Weights of a small GPT-style language model, trained from scratch on English Wikipedia.
Training: a variant of Muon for these matrices, 347M tokens.
Each number is 128 + 32 x the weight over its row's rms, rounded and kept within 0 to 255. Layers, rows and columns count from 0. The size above them is the row's rms in percent of the matrix's.

# layer 3 attention query, 256x224, rms 0.281, rows 0-199, columns 32-63
size [ 98 103 106 102 108  89  82 101 105 106 100 109 106 111 109 107  83  96  91  90  81 100  99  96 102  88 103 112 101 101 102 114 104  97  96 110 104 112 103 106 105 100 111 102 101  98 102 105 105 104 102 105 108 103 105 102  99 110 103 107 101 102 110 104 109 100  73  89  88  99 103 102  99  94 100 106 105 104 100 100  85  87  91  91  88  93  94 106  96 104 114 105 106 101 104 105 110 109  99  98 104 103 117  94 104 107 103 104 111 106 103 101 112 111 103 107 108 112 106 104 103  98 105 113 105 102  98 108  80  73  81  78  98  96  93  87 104 108 105 102 101  99 101  99  75  78  78  83  88  80  73  83 101  99 100 113 108 104 107 104 104 119 106 106 103  99 107 106  99 111 107 105 110  96 106 109 121 102 100 101 103 111 107 101 104 108 105 100 111 110 105 107  97  96 108  94  90  96  76  92]
[[148 120 206 172 149 133 111 148  96 150 112 136 116 134 113 160 159 123 114 145 194 106  83 135 122 154  85  63 125  94 124 138]
 [127 151 161 103 157 121 107 124 128 151 118 105 120 148 154 173 203  55 171 186  86 119 111 131  88 113  72  62 133  84 144 144]
 [179 165 154 151 151 110 105 149 117 156 120 140 119 128 132  97 146  75 156 131 163 140 107 105  98 150  83 128 178 103 128  76]
 [138 132 157 167 108 117 150  83 139 160 171 155 193 162 139 121 142 150  92 141 129 123 113 143 161  97 131  51 177  99 112  97]
 [178  77 143 152 161 129  76 143  84 145 178 210 123 140 117  96 117 149  86  82 139 214 117 168 125 159  86 121 149 144 124 161]
 [ 98 152 171 166 115  97 164 190  99 142  98 185  58 157 147  75 122 147 107 161 121 141  81 109 145 117  86 130 134 129 118 120]
 [128  79 130 125 181 128 107 189 126 119 125 209 148 136 147 117 126 123 189  69  74 139 159 111 152  97 120 109 168 126 154 146]
 [146 138 143 105 125 157 121  95 154 131 141 105 133 119 108  85 155 130 150 105  96 136 143 145 159 178 104  89  84 138 144 105]
 [ 92 176 178 129 124 111  84 130  62 140 126 105 101 135 127 114  93 129 115  80 144 158 121 142 187 169 194 164  92 128  86 136]
 [196  93 131  89 116 112 119 111  97 126 108 164 186 106 129 133 119 138  70 127 124 118 113 135 114  99  91  90 131 114 131 163]
 [ 48 146 100 204 124 138 143  95 143 104  93 142 108 109 140 137 146 158 118 146 161 140 100 150  88 166 132 103 152 115 147 104]
 [137 152 133 116  92 155 144  92 136 135 131 121  83 147 144 117 173 125 168 116 132 123 129 130  95 212 104  88 132  88 128  63]
 [ 37 179 144  76 105 176 114 160 138 124 111 141  70 135 148  93 150 146 167  86  87  82 111 120 173  94 160 110  97 140 126 107]
 [131 114 136 172 155 149 137 132 132 140 180 109 131 131 125 113 114  73  95 186 101  77 105 127 113 149 148 101 154 112  83 169]
 [105  77 124 115 138  83 147 166 131 133 157 109 139  71 127 179 154 156 151 181  97  69 149  86 141  97 107  79 126 131  87 162]
 [158 101  98  81 130 161 119 112 104 162 157 120  85 187 154 140 184  74  90 101 142 158 153 164 128 185  82  80 192 126 168 111]
 [173 144 110  85 106  87 121 115 143  97 150 116  91 122 166 151 134 114 157 143  91 160 177 119 135 131 131 213 154 124 180 113]
 [171 135 198 170 149  82  97 161 122 115 118 141 169 149 122 115 140 175 146 158 147 111 115 103 115 119 103 112  70  98 129 121]
 [100 103  51 101 133 169 150 140 129 105  98 108  86  90 116 153  68 186 134  42 101 101 160 131 130  90 168 150 122 212 112 135]
 [134  74  98 175 122 177 203 157 120 149 113 119 116 105  66 124 105 150 151 137 111 158 112 145  99 147 100 214 123 177  79 113]
 [196  91 119 166 155  48 110 162  99 105 102 104 185 156 142 155 140 140 129 178 135 117  89 102 149  84  82  89 128  96 117 176]
 [187 133 134 163 165 136 132 114  97 121 121 142 162 148 158  77 173  64 165 147 111  93  74 119 113 101  92 129 114 192 155 196]
 [ 32 135 146  74 111 191 125 110 145  96 177  74  84 135 180 108 127 103 177 134 119  91 164 135 141 123 140 139 147  69 127  98]
 [118 140  94 156 152 119 128 113 117 161 140  87 134  99 183 125  75 134  99 147 138 159 168 153 141 108 120 215  44 129 111  84]
 [170 143 152 123 157 127 120 162  82 153  77 146 177 160 139 116  79 107 148 144 138 114 132 135 153 107 125 105 124 117  96 119]
 [141 120 134  86 128  89 129 128 123 134 200 141  64 160 178 161  90 162 108 131 109 107 172 159 175 115 128 144  97 123 172 104]
 [109 125 154 147 107 168 171 178 131 162 124 146 158  76 106 140 171 115 146  93 195 145 172  95 227 155 129 134 118 136 179 185]
 [114 206 143 141 129 172  44 150 129 136 107 129 165 114 137  91 148 138 124 162 145 112 144 100 171 112  99 151 175  67 121 114]
 [120 120 164 121 159 160 138  36 127 127  81 181 148 177 149 138 152 119 114 118 170 133 172 139  96 115  53 121 127 151 107  75]
 [ 81 141  84 123 108 163 104 122 146  90 144 145 156  80 171 110  75 101 147 128  82  87 107 135 165 119 143 130 115 111 122 150]
 [148 110 133 139 134 103 134 119 146 171 163 158 128 163  93 155 105 130 113 131 193  90 135 141 135 156 133 122 128  90 135 144]
 [189 101 129  92 140 167 132 152 141  91 103 156 160 108 148  78  71 144 157 138 144 111 146 171  97  58 122 129 140 125 119 127]
 [127 100 194  96 126 162 140 148 100 148 132 157 150 123 147 116 126 106 151 108 132 121  50  99 144 102  81 109 112 133 127 110]
 [137 118  82 148 120 104 124 117 143 111 115 114 195 143 119 113 134 143  74 104 157  89 178 211 134 175 212 106  78 142 133 126]
 [143 112 181 160 128 161  78 156 205 152 129 116 103 123 154 142 186 144 139  76 157 115 135 139 119 106 151  58 124  92 164 165]
 [122  98 118  94 119  62 143 125 157 126 124 178 118 151  94 150 152  83 111 105 144  93 145 126 121 197 130 141 110  79  59 146]
 [114 155 162  78 101 102 133 131 152 107 145 137 118  82 103 130 120 130 153 111 141 137 115 198 128 141 147 150 179 109 138  75]
 [ 93 102 163  71 133 108 129 135  91 132 135 127 105 144 184 147 125 145 135 200 229  96 157  83 104 116  91 148 157 135 138 159]
 [145  97 131 119  60 160 144  96 178 151 105 125 113 152 133 125 116 142 153 151 112 120 133 123 155  92 147 153 146  81 118 166]
 [ 98 154  93 226 127 124 193  91 148 180 138 103 166 132 142 143  87 115 135 106 178 134 142 137 138 103 178  88  70 155 133 124]
 [161 115 165 113 125 153 165 103 130 136 176 106  85  80 190 138 125 151 105 142 130  89 138 166  79 114  84 101 141 209 101  96]
 [163 123 125 153  77 163 114 146 171 102 125 105 168 160 110 157  93 112 167 139 171  86 131 111 109 139 141 160  91 112 141  86]
 [148 178 167 108 171 184 130 163 161 138 159 150 147 132 125  73 164 129 163 180 175  97 125 133 124 180  63 155  64 110 128 136]
 [ 83 112 120  87  99 111 184 147 115 106 133 133 117 117 130 130 125 107 133 113 129 222 189 119 120 115  96 194  52 153 153  73]
 [124 122 122 175 154 177 162 168 109 116 192 130 127 143 121 139 150 149 122 141 119 127 186 131 106 119 100 115 128 152 142 159]
 [ 45  88 133 108 180  63 116 106  42  99 143  75  92 142 154 131 129 116 121 117 146 153  85  72 133 201  77 108 105 133 163 192]
 [ 67 132  87 112 174 173 160  93 110  88 163 112 119 109 130 141 176  98 173  67 163 130 113 125 125 160 165  91  96 127 112  87]
 [ 98 145 107 123 128  61 153 103 125 141 132 137 167 141 134 148 126 143 184  96  94  89  90 134  94 126 165 130  95 113  92 121]
 [ 80 157 136 156 165 139 143 179 181  96  76 117 135 128 109 142 130  77 129  81 155 138 167  90 128  84 162 103 129 143 112 110]
 [ 93 142 113 138 125 103 170 141 128 120  95 106 133 181 102 123 129 132  91 122 138 121 178 134 131 128 103  84 123  95 130 128]
 [170 119 190 130 152 140  76 140  92 152 123 135  63 212 140 148 160  90 168 144 128  93 100 134 182 118 143 150 109 165 112 154]
 [113 143 102 108  92 118 191 172 127 145 167  89 185 120 115  47 157 109 158 135 162 103 110 152 106 142 130 135 203 142 150 113]
 [124 114 139 122  73 138 111  90 113 113 121 157 124  91 102 159 124  86 121 113 172 102 137 142  92 161 163  80 125  68  92 151]
 [114 140 145 111 106 144 109 127  72 108 143 137 163  57 171 112 134 139  54 154  71 187 139 128 162 165 197 112 131 159 177 125]
 [100 111 126 145 170 137 154 111 148 157 115 150 187 136 182 179 127 134 160 137 137 126  89 169 188 200 241 150 140  55 138 174]
 [101 119 140 130 166 147 176 148 118 118 143 133 161  96 178 113 145 116 174 138 106 159 134 137  95  87 114  77 132 153 170 191]
 [ 95 126 106 115  65 131 101 126 156 130  96 155 124 101 154 156  92  84  80 168 155 128  92 182 138 195 123 142 124 163 104 134]
 [179  88 106 174 157  82 109 164 152  79 150 117 177 109 143 161  72 105  83 206 154 151 128 132 134 169  86 136  86 194  68 147]
 [ 87 166 105 119 103 104 116 136 164 182 143 173 131 125 107 130 106 126 195 125  92 202 111  88  92 170 172 169  74 179 189  78]
 [102 152 149 128 112 115  77 167 107  93 106 142 107 133 129 100 106 141 128 139  80 127 108 161 152 163 162 156  36 123 167 140]
 [127 141 121 143 118 129 161  61 176 135 129  99 133  74 153 129 115  94 124 115  89 134 123 194  41 131 121 163 107 145 156 135]
 [154  58  86  34 132 115 109 131 129 136 103 186 114 130 122 113 136 107 188 102 122 112 122  80 155 101 149 102 119 181 145 125]
 [ 87 130 114 126 170  81 165 100 101 171 102  95 130  88 113 156 129 152 125 143  79 103 145  78 111 124 189 130 115 177 134  95]
 [165 128 167 120 103 125 193 131 152  51 148 153 110 130 188  70 164 142 174 205 156 153 160 132 153 114 162 111 105  73 160 139]
 [186 145 122 111  28 137 171 138 159  95 159 144 171 117 109 142 109 127 125 103 121 158  88 169 126 147 136 164 133 189 132 128]
 [125  45 166 181  97 150 173 149  98 151  76 156 119 121  54 137  81 135 171 177 141 142  40 137  89 113 128 129 113 123  85 125]
 [148 133  93 152 129 198 170 125 109 127 123  91 120 113 132 153 119 101  78 114 150 122 188 119 130 135 106 149 135 149 150  94]
 [175 106  40 108 113 189  87 115 131 102 183  60 114 172 157  93 180  88 151  94 117  42 105  94 133 106 134 160  96 136 131  67]
 [133 106 104 117 112 116 145  81 117  77 119 144 114 100  93 107 157 152 127 121 181 158 112 105  92 113  59 124 103 156 133  96]
 [131 108 138 143 115 176 143 175 158 103 143 167  78 145 146 162 152 123 122 174  98 142 112 119 105 145 104 201 130 108  91 161]
 [139  90 110 126 209 120 120 160 116 139 132 106 122 128 113 116 139 118 111  83 120 155 109 166 150 150 178 120 139 118 162 152]
 [145  76  69 124 122 103 149 128 139 151 157 118 133 102 144 110 135 118 126 146 156  66 119  92  94 136 146 123 139 170 134 135]
 [ 72 134 141 127 108 145 156 145 138  73 148  98 124 142 181  93 125  86 112 153 120  83 185 187  82 174 173  92 149  48 116  99]
 [135 181 118 151 163 110 115 135 147 119 122 171 167 163  88 139  85 136 170  97 117  93 123 131 128 136 144 131 174 121 106 149]
 [159 133 165 135  88 132 116 129 138 160 121 103 148 144 116  70  72  94 111 164 139 141 108 127 136 185 162 143 140 129 246 136]
 [128 153 177 168 110  87 114  68 126 158 143 200 138 108 130 102  96 112 132 147 159 183 121 109 126 127 109 138 112 168 150  91]
 [ 76 155 149 137 114 122 123  65 105 160  52 103 103 144 177 145 213 131 168 155 116 170 146 157 134 129 147  80 169 109  96 150]
 [134 154 176  98 153  81 115 112  31 121 112 108 190 152  80 122 136 142 180 131  93 187 129 102 101 138 136 125  92 155  78  92]
 [115 163 109 130 140 115 158 194 139 147 116 148 177  78  94 124 152  74 158 132 113  97 110 117  90 178 189 133 109 192 152 114]
 [ 79 164  74 158 105 169 105 134  85 156 148 130 158 148 116 109 194 136 180 117 105 128 137 179  97 217 101 138 130  84 115 126]
 [148 145 130  94 127 164 106 175  98 120  79 151 113 139 100 151 140 109 164 137 151 118  92 166 169 199 124 117 111 152  59 100]
 [128 105  65  94  73 188 112 177  81  96 132 127  95 110  91 175 145 108 166  84 137 142  49 156 159 125 161 197 151 147 140 116]
 [156 140 110 105  97 195 177 139 179 107 148  99 153 113 171 114 136 112 146  80 117 120 173  91 122 118 136 127 147 177 179 147]
 [130 118  83  93  86 161 163 121 143 172 183 103 103 119  92 171 145 148 162  56 138 149 144 174 117 138 127 147 130 176 141 171]
 [ 56 117 179 155 205  74  90 178 104 154 129 128 177 146 155 175 133 111 112 125  64 146  81 152 126 132 111  97 129 109 145 123]
 [151 154 188 165 131  91 112 105 137 184 181 184 139 168 124  89 163 115 128 144 125 212  73 121  98  82 118 118 149  71 139 127]
 [108 123 127 133 111 220 139 173 192  87 194 152 127  99 148 143 123  84 172 118  70 148 171 138 104 107 142 177 123 165 168 132]
 [187  82 120 145 166 112 145 149 107 126 134 153 131 144  67 108 121 119 148 175  96 146 136  97 139 164 158 107 170 101 112 121]
 [ 84 135 164 121 110 118 132 140 161 162 164 143 126  87  89 130 144 158  83 162 134  71 155  99 143  92 156 160 143 138 135 148]
 [106 105 108 113 172  80 161 127 177 122 128 179  67 121 101  89 115 120 114  92 143  89  85  98 106  56 125 105 115 122 143 133]
 [149 170 161 134  80 129  95 104  84  80 170 153 125 130 150  99  99 113 161 125 127 182 108 101 124 139 106 129 143 152 120 129]
 [178 122 132 138 153 162 113 112 110 145  89 139 161 118 127 174 178 151  73 162 120 111 124 156  94 188 129 163  70 125 113 130]
 [185 157  62 128 127 110 163 147 168 105 215 155 203 141 151 153 164 170  87 137  99  90 116  64 166 114 126 115  89 144 136 150]
 [138 154 160 138 132 126 157 124 147 102 107 149 131 139 195 129 162  71 127 137 133 129  89 141  90 128 133 145 165 216 129  93]
 [109 163 121 184 171 190 138 130 142  91 127 108 111 145 148 183 116 112 159  99 154 137 126 101 100 155 127 115  94 143 105 137]
 [139 140 143 117 150 103 103  48 114 106 103 103  72  91  83 117 130 141  97 156  77 101 154 138 204 160 123 161  83 129  93 149]
 [ 94 103 161 138 107  81 199 122 132 131  88 169 118 145  88 105 103 116 136  89 137 159 160  71 112  99 141 124 145 139 125 154]
 [114 113  92 131 119  92 172 146  86 177 118  56 143 120  93 156 138 186 153 114 155 176 118 127 134  96 157 107 152 173  83  71]
 [193 111 126 143 125 122 117 128 129 164  68 182  65  81 159 119 111 141  90 126 145 124 138  86  92 159 105 139 169 150 142 113]
 [152 157 122 135 106 147 176 111 136 127  97  75 119  82 101 162 102  79  89 151 141 134 112 211  99 145 180 134  86 132 133 146]
 [139 120 152 132  95  62 157 101 138 164  82 109 130 120 133 135  93  76 102  93 130 184 138 126 111 129 105  80 143 112 109 125]
 [138 178 150 150  65 169 139 143 113 137 153 107  91 103 162  97 137 127 106 161 164 153 148 132 137 134  79  94 120 135 139 187]
 [180  69 125 100  99  99 170 175 120 132 141 137 111 137  84  82  91 178 106  94  91 162 181  62 139 145 133 159 184  66  93 140]
 [156 115 156 157 132 190 168 103 160 110 128 120 111 124  97 129 151 171 120 112  59  88 116 154  80 126 138 180 166 126  69 184]
 [102 116 162 115 131 173 134 189 130  95 146 109 127 123 115 171 101 142  63 112 127 114 125 103 150 131 109 132 199 141 117 114]
 [161 125 156  79 133 167  97 121 148 149 176  90 138 134 168  98 103 115 185  62 163 156 168  73  95  90  95 134 123 130  90  86]
 [117 113 107 191 116 159 124 143 108 137 135 175 120 107  97  69 116 142  98 114 132 107 157 116 101 126 178 127 119 131 145 106]
 [177  88 124  86 139 113 138 130 185 161  80 165 116 144  61  97 134 136 136 128 146 136 114 100 121 173 199 180  94 132 124 176]
 [132 140 164  90 198  70 105 122 108 149 114 177 113 112 116 111  83 122 105 158 174 179 139 105  99 115  88 150 180 148 138  81]
 [108  80  89  86 116  25 122 113 109 107 179  80 131  81 141 108 100 138 217 130 122 114 124  92 114 127 107 131 152 125 146 108]
 [104  90  91 121 150  97 134  95  92 113 127  58 143 168 164 148 198 101 114 192 102 174 137 127 149 137 132 134 148 143 115 159]
 [135 134 125 113 176 125 115  92 194 185 106 103 121  95  34 179 150 131  64 118  99 126 138  69 138 135 138 175 113 197 138 146]
 [176 170 158  96 135 120 114 105  87 113  53 162 134 129  87 123 150 114 140 130 150  86 112 121 155 122 195  55 109 160 123  97]
 [137  82 131 104 135 131 130 144 111 163 163 166  92 166  94 165 148 134 134 101 142 192 119 125 127 141 116 118 119 162 203 164]
 [ 99 166 148 142 210 114 144 172 156 137 148 134 104  86 111  84  85  77 142 112 105 103 167 114 120  70  86 170 100 148 110  38]
 [146  80 125  79 118  97 120 135 152 114 125  79 118 137 179 127  78  70 184 157 127 105 199 152 116  81  74 124 170 126 113 106]
 [ 79 130 153 102  98 114 146  98 172 143 149  80 148 113 135 145 205 134 130 130 160 158 134 111 141 151 163  81 144 151 109 130]
 [126 189 185  87 122 111 129  85 131 124 109 100  66 127 191 146 119  85  83 186 150 167  94 131 125  96 109 204 121 167 164 158]
 [ 85 138  88  97 163 183 142 173 131 114 118 155 122 117 127  96  87  64  96 110 159 174  92 162 135 114 105 135 108 172 161 136]
 [140 105 142 143 140 149 127 109 141 129 196 135 159 167 126 124 175 165 149 152 167 176 175  98  80 165 207 148 128 118 171 119]
 [109 152  76  85 114 149  99 180 132 138 169 124  81 100 171  95  89 130 160  43 136  92  72 133 112 101 125 165  97 164 130 183]
 [155 117 123 167  96 102 131 147 112  75 138 180 126 161 113  85 104 136 134 142 161 139  89 131 133 173 102 133 129 188 174  93]
 [141  63 144 193 151 122 105 156  85 173 135 114 120 169 167 150 100 172  65 198 102 108  81 136 161 113  55 181 128 138 134 148]
 [141 122 133 142 100 111  96 158 108 188  96  77 145 174 129 133 150 160  89 100 112 127  99 132 111  99  86 139 110 130  80 102]
 [126 133 112 164 179 212  77 114 162 131  99 133 101 106 113  72 123 127 106 139  53 129  96 113 120 100 151 124 108 169 113 108]
 [158 149 126 103  66 122  83 115 141 155 167 112 148 116 117  74 145 119 134 143  74 147  37 140 136 133  98 150  74 158  85  92]
 [123 168  92 161  86 130  87 144 113 154 143 164 134  55 168 135 130 174 127 104 185 114 150 119 134 141 163 105 120 128 141 164]
 [102  95 188 126 173 139 135 140 136 127 189  98  91 126 112 140  76 201 148 172 126 118  97 114 144 121 123 150 114 174  40 146]
 [172  81 134 130 125 129  93 168 139 130 161 127 131 139  97 106 164 137 166 168 120 142 128 116  65 236 123 147 155 131 128 109]
 [110 154 176  86 148 127 113 103  98 169 106 116 134 145 142 153  67 118 103 194 139 152 151 134 158 114 123 112 134 141  60 202]
 [ 95 127 105 126 146 133 137 189 137 109 112 167  39 119 162  91 158 115  92  94 158 122 140  80 126 106 149 129 122 135 124 148]
 [167 134 109  94 133  48  73 149 176 182  93 168 131 135  89  76 159 103 133 149 119 150  96 142 121 179 146 140 172 138 136  93]
 [130 163 103 106 167  83 164 132 124 144 151 119 104 142  79 139 102 142  92 103 157 147 125 122 159 120  66 134 117 129 142 126]
 [110 174 100 138 149 142 152  86 131 118  99 101  92 127  96 181 109 138 122 120 122  69 194  85 143 155  96 149  87 121 127  86]
 [ 85 206 124  99 133 179  97 135 153 167 110 104 106 145 103 107 123 125  97 101  94 102 185  72 112 107 185 228  88 124 120 155]
 [ 53 136 141 136 113 128 128 137 112 104 152 191 168 116 100 166 120 153 139 107 129  78 157 132 105  87 145 134 135 136 198  62]
 [156 140 170 144 134 153 119 151 183  86 146 109 100 117 127 156 151 138  82 147 114 150 139 143 110 184 163 139 145 148 101 146]
 [173 128  85 167 134  86 175 134 147 127 144 142 148  96 111 159 130 170 161  78 103  97 172  85 142  67 118 166 132 131 137 128]
 [128  99 129 141 137 145  84 130 152 167 143 181 131 132 132  97 142 173 160 139 113 123 162 146 171 139 170 144  96  98 154 116]
 [139  93 124 121  98  63 122 126  98 153 107  87 127 147 121 159 105 138 118  96 122 155 104  97 134 136 123 117 113 156 119  73]
 [ 79 174  89 127 135 103  92 143 135 129 113  60 134 178 134  93 121 106 144 138  82  90 128 159 106 100 109 134 148  41  86  81]
 [ 97 151 136 102 151 123 139 133 113  83 191 135 168  93 133 101 207 120 137 105  94 117 115  98 175  87 105 139 161  80 126  64]
 [117  69  80 146  88  96 175 131 161 101  90 122 126  98 128 161 119 101 138 144 128  93 139 137 169 125 129 209 161 138 106 121]
 [119 154 116 134 149 137 176 173 157 124 124 129 100 139  95 158  89 109 123 132 184 145 169 119 134  83 121 131 125 136 137 121]
 [120 107 110  67 157  63 129 141 160  96 154  92 152 137  53  78 137 113 143 118 150 119 114 147  58 119 122  80 128 127 121 135]
 [101 112 128 150 104 181 208 137 106 160 157 165 104  80 115 113  93 129 103 118 126 115 151 134 157 100 137 127  65 192 152 137]
 [146 135 100 125 139 160 193 151 138 122 159 112 154 129 175  69 102 116  68 113 149  99 125 104 136 125 139 155 125 147 116 143]
 [102 123 186 134 112 128  80 147 146 178 152  66  97 108 156  88 121 104 147 195 125 133  99 175 113 119 142 113 169 144 131 161]
 [138 127 172 169 108  99 126 114 142 178 118  90  91 105 215 149 134 109 153 183  85 121  74 162 168 177 162  80 158  96 127 147]
 [108 150 128 130 137  80  85 127 157 126 144 163  92 118 116 119  73 114  99 109 140 126 147  57 101 172 129 163 182  97 120 107]
 [136 100  86 137 132 127  60 134 154  61 170 137 115 150 133 133  99 109 126  56 151  86 117 119 120  61  83 189 159 130 145 121]
 [147  81 105 154  98  84 116  74 150 176 141 124 151 126  91 126 123 121 137 161 134 182 106  96 177 152 123 112 163 116  98 177]
 [124 115 173 172 104 138  80 126 161 141 167 109  85 134  88  84  86  72 110 180 123 138 156 110 120 152 173 129 113 125 109 206]
 [140  86 106 165  89  97  82 156 154 107 148 150  85  71 133  95 136 111 132 121 151 150  65 152 127 113 142 118 155 129 102 135]
 [123  97 186 112  70  97 146 125 205 137  95 168 152 145 125 136 147 145 190  60  53 154  52 139 109 128  98 129 131 148 152 141]
 [ 74  97 105 130 142 135 177 123 120  97 188 217 118 109 104 136 113 123 117 163  62  80 128 102 118 144 134 123 101 157 100 102]
 [ 94 111  64 163 103 125 118 152  70 147 115 107 125 153 138 164 111 139  95 121 141 151 135  97  96 138 186 104 162 156  80 118]
 [149 158 165 113 123 168 103 126  80 163 138 145 128 133 173  99 105 192 142 118  78 119  87 154 167  75  87 139  76 166 122 125]
 [190 132  67 141  92 131 139 121 173 142 123 177 184 115 146 106  94 172 107 127  70 132 138 113 102 101 144  94 141 111  85  90]
 [ 91 131 194 136 148 153 144  89 150 123 114 131  96 131 108 145 107 112 134 130 114 193 179 132 191 173 146  94 108 230 140  64]
 [122 120 156 181  86 115 122 156 159 143 123  99 143 126 105 196 106 118  47 145 119  94 156 151 140 186 205 191 154 117 163 185]
 [ 68 144 121 128 119 127 155  93 144 100 164  99 107 188 127 141 105 118 155 126 165  91 169 126 166 165 167 125 102 104 116  84]
 [ 96 113 142 143 157 138 115 163 122  97 146  68 101 113 193  94 137 120 134 144 177 147  99 134  50 192 111  99 129 152 141 107]
 [150 160 111 142 104  53 140 124  80 140 158 154  83 156 129  96  98 106 174  60 114 129 166  68 122 113 121  88  69 114  99 145]
 [ 92 115  60 143 155 144 182 145 122 131 148  63 100  89 148 147 150  99 118 162  96  83  68 143 133 105  97 165 107 144  91 142]
 [138 132 141 182 115 156 111 106 105 127 125  98  83 105  59 150  98 135 153 108 110 136  98  81 172 120 127 150 110 119 158 196]
 [140 103 170 107 130 136 101 135 151 143 113 164 121 125 149 153 151 121 161 136 101 139 146 133 120 170 173 112 166 142  94 122]
 [ 97 149 173 117  95 143 116 145 196 116 119  99 119 167 154  90 219 135  91 161  82 122 163 131 140 160  77 161  82  82 101 138]
 [ 92 105 161 127 166  40 142 129 102  77 107 118  92 157 115 129 202  62 152 127 121 137 151 100 129 123  45 138 127  92 115 129]
 [ 75 197 126 149 153 142 114 126  93 157 216  94 175 141 137 110  64 171 156 109  99  97 135 126 131 168 150 137 103  99 101 110]
 [128 143 145  95  80  80 158 133 130 115 131  66  99 110 106 125 142 163 135 104  97 100 147  98 116 189 135 116 132 129 164 115]
 [ 68  94 103 121 109 119  70 134 125 140 176 175 104 118 114 115 136 171  68 126 104 120  67 115 147 200  99  83 143 160 148 178]
 [143 159 176  79 141 112 145 144 101 189  78 192  94  99  99 141 125 141 141 121 133 143 104 163 193  83 148 112 114 133 107 158]
 [102  98 141 120  99 154 214 227 101 129 165  92  58 176 174 125 172 157 111 145  96  97 145 157 137 125 112 133 146 136 118 102]
 [106 151  51 135 148  71  87 118  99 109  80  91 136 144 150 114 167 115  60 202 158  95 143  87 146 183  78 113 136 125 159 106]
 [101  92  90 139 111  66 103 181 180  80 153 116 157 130  61  54 181 124 119  95  89 125 173 136  93 125 110 130 125 103 119 129]
 [114  84 125 131  89 108 175 120  95 159 155 212 187 187  98  67 189 152 148 127 118 206 144  88  93 105 140  96 163 139 167 131]
 [103 122 101  87 180 120 106 123 111 160  76 111 113 136 153 115  99 118 110 124 130 140 139  98 128 143 133 110 154  69  64 143]
 [101 100 118 124 104 135  60  99 147  92  95 107 105 135 112 187 119  94 152  88 148 152 106 141 133 155 189 115 170  92 122 140]
 [133  78 131 181 110 169 128 144  92 136 125 174 120 129 168 107  80 157 148 122 102 153 110 136  50 135 161  37 159 108 109 146]
 [125 128 112 112 108 165 127 112 166 114 103 132  99 157 142  93 153  65 129 164  75 148 100 135 169  77 129 107  58 115 209 104]
 [114  96  95 173 117 120 124 136  96 100 169 180 107 168 115 132 154 122 127 124 118 129 105  83  80 103 126 126 140 153  77 169]
 [126 124 145 107 107  88 150 132  70 152  92 148 149 111  89 130  79 130 125 118 111 140 156  91 195 178 165 166 109 179 115  94]
 [137  51 118  99 130 103 122 180 114 164 117  80 173 125 114 182  73 166 120 177 167 123  96 135 107 161 146 127 154 180 164 150]
 [143  97  94  84  64  29 131 121 168 141  72  76 128 136 128 191 105  97 125 110 108  92 114 148 117 107 106 176 109 164 108 105]
 [110 135 156 121 157 218 159 144  96  57 108  99 169 132 175 153 131 140 150  82 178 153 142 138  95 212 114 101 104 195 145 175]
 [184 102 146 145 173 108  99  45 121 164  88 158 164 108 111 142 120 161 102  98 138 136 143  60 169  74  77 124 123 137 165 118]
 [162  64 128 105 124 153 119 127  76 164 102 149 151 140 135 120 128 153 118 214 144 134 184 131 155 100 125 108 123 110 128  71]
 [155 110  89 153 136 112  62 148 163  53 162 139 116 143 171 145 120 162  93 185 101 103 115 144 124 162  56 191  71 176 113 141]
 [144 157 148 170 120 143 115 141 136  77 114 112 126 153  88 125 137  74 106 135 149 104 109 117 133 115  98 142 171 154 117 161]
 [152 129  91 107 115 131 157 118 143 122 140 133 156 146 173 125 126 105 108 164 169 155 110 132 134 154 154 116 133 144 182 130]
 [101  77 169  94 108  99 165 146 146  77 127  62 102 171 156 143 148 180 100  73 172 133 168 119  92  87 117 109 158 128 101 169]
 [158  89 111 179 137 111 152 164 123 132 111 118  81 183 137 150 126 123 164 153 102 129 128 141 165  75 101 104 114 170  72  95]
 [100 112 135 141  81  73 171 126 100 146  70 147 138 140 133 101  99 111  92 160  98 100 126  53 120 144 123  50 169  88 138 157]
 [117 158 159  89 160 142 123 124 112 155 155 142 120 108 118 125  89 133 103  99 129 165 124 101 112 187  80 145 194  93 189 152]
 [ 80 179 129 146 146 143 121 110 101  77 120  97  92 137 120 120  92 114  96  93 173  82 204 143 128 144 154 169 149 122  90  89]
 [138 143 115  75 106 205  97 145 157  94 152 112 136  88  88 148 144 124 112 190 124 118 167 136 148 154 132 158 209 100 110 141]
 [149 149 135  84 103  66 161 152  91 175  63 193 154 149 142  85 106 103  95 144  83 124 103 135 148 109 127 111  80 143  97 122]
 [162 110 151 130 149 158 148 155 152 149 111 107  90 113  91 174 167 157 135 136 163 169 136  82 104 147 120 150  98 161 153 137]
 [109 139 135 145  98 147 120 194 122 138 128 172  85 104 120 121 132 153 110 152  92 115 165 135 154 103  98  80 105 119 112  98]]